Each number is 128 + 32 x the weight over its row's rms, rounded and kept within 0 to 255. Layers, rows and columns count from 0. Numbers have three digits each. The size before them is the row's rms in percent of the matrix's.

# gate: layer 2 MLP gate, 192x64, rms 0.249, rows 185-191, columns 0-63
# up: layer 2 MLP up, 192x64, rms 0.231, rows 185-191, columns 0-63
# down: layer 2 MLP down (transposed), 192x64, rms 0.208, rows 185-191, columns 0-63
gate185 116:151127098105071096090096061111090162152129144107175094149113130127114146084146082096130090173150065170139151085112164181096122102172129155096094151098153174133189120110150194111095138145124123
up185 126:145086170168097117174133078173118147123105136093167072139107109134081166126120105131105093159141145166149130107081113168159104123092122180121079151220177146107105121145125136081114114198085116
down185 109:178132105127173126136109197111111172148178092115103125121178153205137188115132115130144131196104144150118107127142152115136068090129143090127152085114066134127125148094105105108108226141111132
gate186 104:112118115111135199083102162100135144095159160146088129051147129131203140083135128150144145152159115156053143157121048160160115177150104136158115110116150174125133101138117114183186115126094131
up186 106:108106129150172140103161097149166129143078130115119117096025071134140114143135165090167124115115106137077137108138147130076166159189090134093155135085104145137175093078108080111078129137172167
down186 095:113103160106116163086093155123103185101133129151154096152191117107152127102132091224156165160082153082144112159118134101180102121125138156083091118167143147149174125058092123106165080126131101
gate187 105:079138128094076121144108096094126112075157100160106148169132130117154145096115173130058144100115130085105176155173111068125134110120158162155170131199112139085170093127166094069116126117156189
up187 108:159106123166106132115059197142156152147085147187135075145086153122138072189143122154151136147153110077138101103132167083145109160146166095115161191164155156156145092156072138127114096148092134
down187 107:111090190135108124129157097068137099164062105063134129146140088162142151159115113150148098070114135119164080174093166177116135127143099117128116079048121108097095123068143119125145168111160094
gate188 106:100156138135118148138149098109153167143129153053147087140117156172137131113165091176176143111062164140109162072104132098170075104132114182184067152171151107098173122165106100071131132123126110
up188 115:163117114149151111109134102120130138121125169084124054127132093141159146103198066139139104094059119125086154064126113136130079115129098122169073097175189113126132099166129172119138149182089085
down188 094:202113138127095089136156131175113131171117083136173105134116181177150139145158158073184128177160156138101123087068112147151125183113089131132105111111132206077095116127107106152081121149117166
gate189 090:129157151211119168141098061169108114070092149151128128082174139105118106133112157118099126144120139187090143126134151136133120124127092165112138190111129141038142108133170120117161113158101213
up189 103:143121147117127162155117133142121144092122154147120104088108165073151187101110098134137129145050119230120176123127144140158101124153048161084145136075105109080139115115204150135115110131127172
down189 099:157115053158113155149104101136182124126156144057163162122145061159146155107165110072115104147224108139068148116088105106095101102129117149088123157135125104144140150122084161115106121157168156
gate190 109:094115138111108126132099140175159155137179108092121085123157150178191105107160138100035166187114132109136079077122104188126099132115145134075100127124114094051101097122146122179147113154124125
up190 127:108140121082177167188159133107182122090136111144176091092116116124129131142141138140098166147113117155133155134117128187149120090096087111186128076181121084116073030096164119107140128133169087
down190 106:132156134134055159171100066204125139145138183135143103177151071168082163114168117088155122118124126154075114066070084142129101122142109106170105135142126082133115094080162133123143151098122117
gate191 108:071123066144077120117100132157108104103173169118122131153124162092131081132165136134120138160208098118102127135123126092051144090163135077154187135088136120097148204134135106161178145139120087
up191 103:089123137101068141186131110063148108134153157137115122113107089173070092125114084125097094084148106120118162095099117126127136158164108122140168067084187094161207131160129074102118149163156121
down191 101:126139190071251104113143173161111110116111116120125116136178167185136115124122138102163170129113127126129093119095113095101153155051106066093159103112121150160151121072129095113135116117116134